Weights of a small GPT-style language model, trained from scratch on English Wikipedia: embeddings untied during training.
Each number is 200 + 40 x the weight over its row's rms, rounded and kept within 0 to 999. Layers, rows and columns count from 0. The size before them is the row's rms in percent of the matrix's.

# layer 9 MLP up, 192x64, rms 0.151, rows 0-42, columns 32-63
092,234,209,189,250,124,152,194,213,267,246,181,152,207,233,227,219,224,154,254,137,156,211,121,165,214,214,185,230,253,270,207,194
101,247,248,241,185,187,213,165,200,254,213,190,238,260,207,205,192,188,161,231,221,208,190,171,298,212,259,175,256,282,182,208,173
093,179,207,103,245,167,273,156,195,238,167,212,250,116,187,141,241,247,217,267,200,211,159,202,178,186,206,240,240,143,161,226,227
105,253,202,221,184,192,238,201,183,248,215,155,241,154,199,230,102,157,143,146,189,197,267,175,259,236,230,195,66,196,225,173,190
105,194,197,164,283,206,192,189,159,227,182,230,145,169,189,183,245,140,215,149,138,262,223,220,225,308,293,205,156,244,216,188,188
104,229,204,226,262,147,186,200,168,231,312,247,178,205,180,232,239,172,180,165,115,167,260,217,264,122,258,202,274,219,123,176,206
105,174,215,260,242,220,142,235,197,202,143,209,252,205,233,161,256,217,157,200,178,183,170,201,210,198,170,238,124,297,180,248,220
097,215,219,170,192,260,324,230,187,237,237,103,190,174,227,247,212,172,253,219,226,187,96,268,244,259,194,199,196,205,195,201,229
104,204,170,233,117,174,179,220,128,159,159,243,237,175,207,214,128,188,191,190,163,194,242,231,196,158,266,147,204,191,144,249,210
099,153,143,188,200,236,209,117,137,275,244,140,199,206,325,222,214,256,172,202,152,174,178,193,163,262,237,185,217,160,169,236,197
101,236,206,222,210,174,211,258,250,284,112,190,128,206,195,253,188,241,178,163,241,240,214,251,166,233,182,224,200,254,252,225,228
099,197,289,225,168,216,194,230,202,159,253,206,216,198,193,219,244,208,229,193,201,182,150,209,173,177,244,240,254,222,194,247,150
100,208,169,135,193,189,219,172,246,209,194,178,180,311,229,251,142,184,189,179,231,195,206,222,210,213,219,260,162,197,232,189,250
104,249,189,229,205,200,185,225,212,192,244,146,239,188,225,216,179,200,209,217,144,197,150,185,163,239,226,198,249,135,209,220,169
096,180,206,285,245,188,243,198,196,185,195,213,248,142,223,186,218,99,196,284,203,144,151,181,184,228,238,203,202,177,194,253,169
097,151,156,208,232,183,203,205,232,237,241,197,238,213,228,181,247,98,233,224,161,181,192,156,241,184,185,163,273,234,258,188,201
098,158,180,184,200,190,147,216,252,210,217,204,219,175,205,205,280,201,138,248,93,184,249,250,242,199,233,166,221,244,156,224,189
087,164,152,155,218,225,136,199,181,289,245,211,140,192,203,223,171,217,192,215,185,170,150,188,179,195,158,170,258,297,215,281,145
099,174,152,207,187,174,229,127,193,227,116,250,124,250,130,222,174,180,186,184,236,215,277,214,208,220,196,181,237,201,121,246,188
102,183,162,183,192,189,244,164,160,244,205,239,92,246,242,182,189,265,135,141,215,174,195,137,178,198,194,195,264,157,274,298,273
096,175,146,217,155,266,230,185,235,235,195,225,175,133,240,160,231,130,207,280,246,198,247,153,142,261,226,203,160,182,227,216,91
110,174,184,287,204,259,213,185,234,223,239,161,247,114,203,160,207,160,198,177,307,230,206,233,208,171,164,139,199,199,193,230,174
098,200,201,209,201,278,243,131,188,251,166,252,281,199,259,226,175,248,250,214,107,184,209,243,216,178,227,216,194,182,264,243,172
099,159,218,268,182,139,238,267,211,170,192,256,188,233,236,232,210,265,210,275,217,189,170,160,143,222,228,135,192,230,174,282,264
093,188,244,160,254,163,237,165,161,160,164,246,244,199,179,160,246,216,197,112,203,213,197,264,220,178,189,187,295,114,189,273,242
082,232,258,197,200,174,287,233,252,218,206,164,191,149,212,170,186,219,247,201,203,276,177,203,149,230,236,189,274,208,211,243,250
098,126,255,163,202,191,212,202,187,216,192,275,170,181,200,254,258,214,168,210,232,222,201,107,245,197,162,206,258,197,208,255,159
100,139,158,202,211,166,208,195,273,167,215,170,177,158,142,186,175,193,41,190,243,178,239,245,152,227,220,174,223,96,199,200,198
095,271,203,126,173,122,172,201,268,145,209,232,195,180,213,174,232,167,139,241,161,234,176,206,310,172,245,144,179,216,231,126,232
099,216,153,253,185,147,170,184,204,145,225,220,184,147,288,145,174,172,197,151,175,172,180,99,170,222,222,149,164,70,140,228,153
112,204,128,162,227,170,227,200,201,286,139,184,110,163,235,177,141,171,220,157,155,184,194,209,166,253,149,246,260,197,254,200,241
098,178,218,196,121,187,186,137,209,197,268,215,135,183,167,222,183,240,139,161,176,237,269,184,273,246,186,154,196,148,213,170,226
086,194,139,196,112,190,189,254,217,225,185,158,209,121,200,204,195,179,203,270,186,162,205,213,126,215,191,232,196,118,147,207,159
094,134,197,204,190,235,199,229,212,88,213,125,238,149,227,258,212,231,217,224,273,223,261,257,265,166,184,188,232,176,243,188,154
091,196,177,202,123,233,189,177,158,163,171,173,250,247,231,133,213,178,151,185,196,208,197,190,213,215,239,214,238,215,225,148,273
105,259,208,242,238,193,213,214,251,187,213,288,244,241,164,204,243,249,179,182,119,205,249,274,120,223,164,214,281,229,108,207,179
095,299,212,190,179,143,172,189,157,229,193,197,193,214,198,214,145,255,259,165,166,207,179,214,276,222,214,193,118,225,251,178,200
098,186,285,190,244,175,131,235,134,261,212,155,169,106,194,180,226,181,202,237,226,220,236,129,227,182,202,136,239,185,202,165,235
104,178,222,213,252,241,153,228,156,118,214,188,120,215,195,225,240,239,189,253,256,168,166,163,111,148,184,184,263,211,182,206,255
095,206,221,181,276,226,189,189,95,132,209,181,190,263,228,189,215,225,237,154,126,181,196,193,215,153,191,209,222,188,161,212,185
102,261,229,243,171,224,235,140,163,131,220,229,248,238,182,146,234,164,156,198,213,208,177,257,193,209,218,227,201,149,171,233,231
104,185,207,203,182,196,210,102,144,101,168,188,168,243,219,252,173,216,218,182,249,201,199,194,189,227,216,225,181,166,119,215,283
113,166,177,211,205,206,191,154,257,236,302,249,160,228,236,191,226,157,138,179,211,209,229,268,197,219,119,181,238,204,209,174,187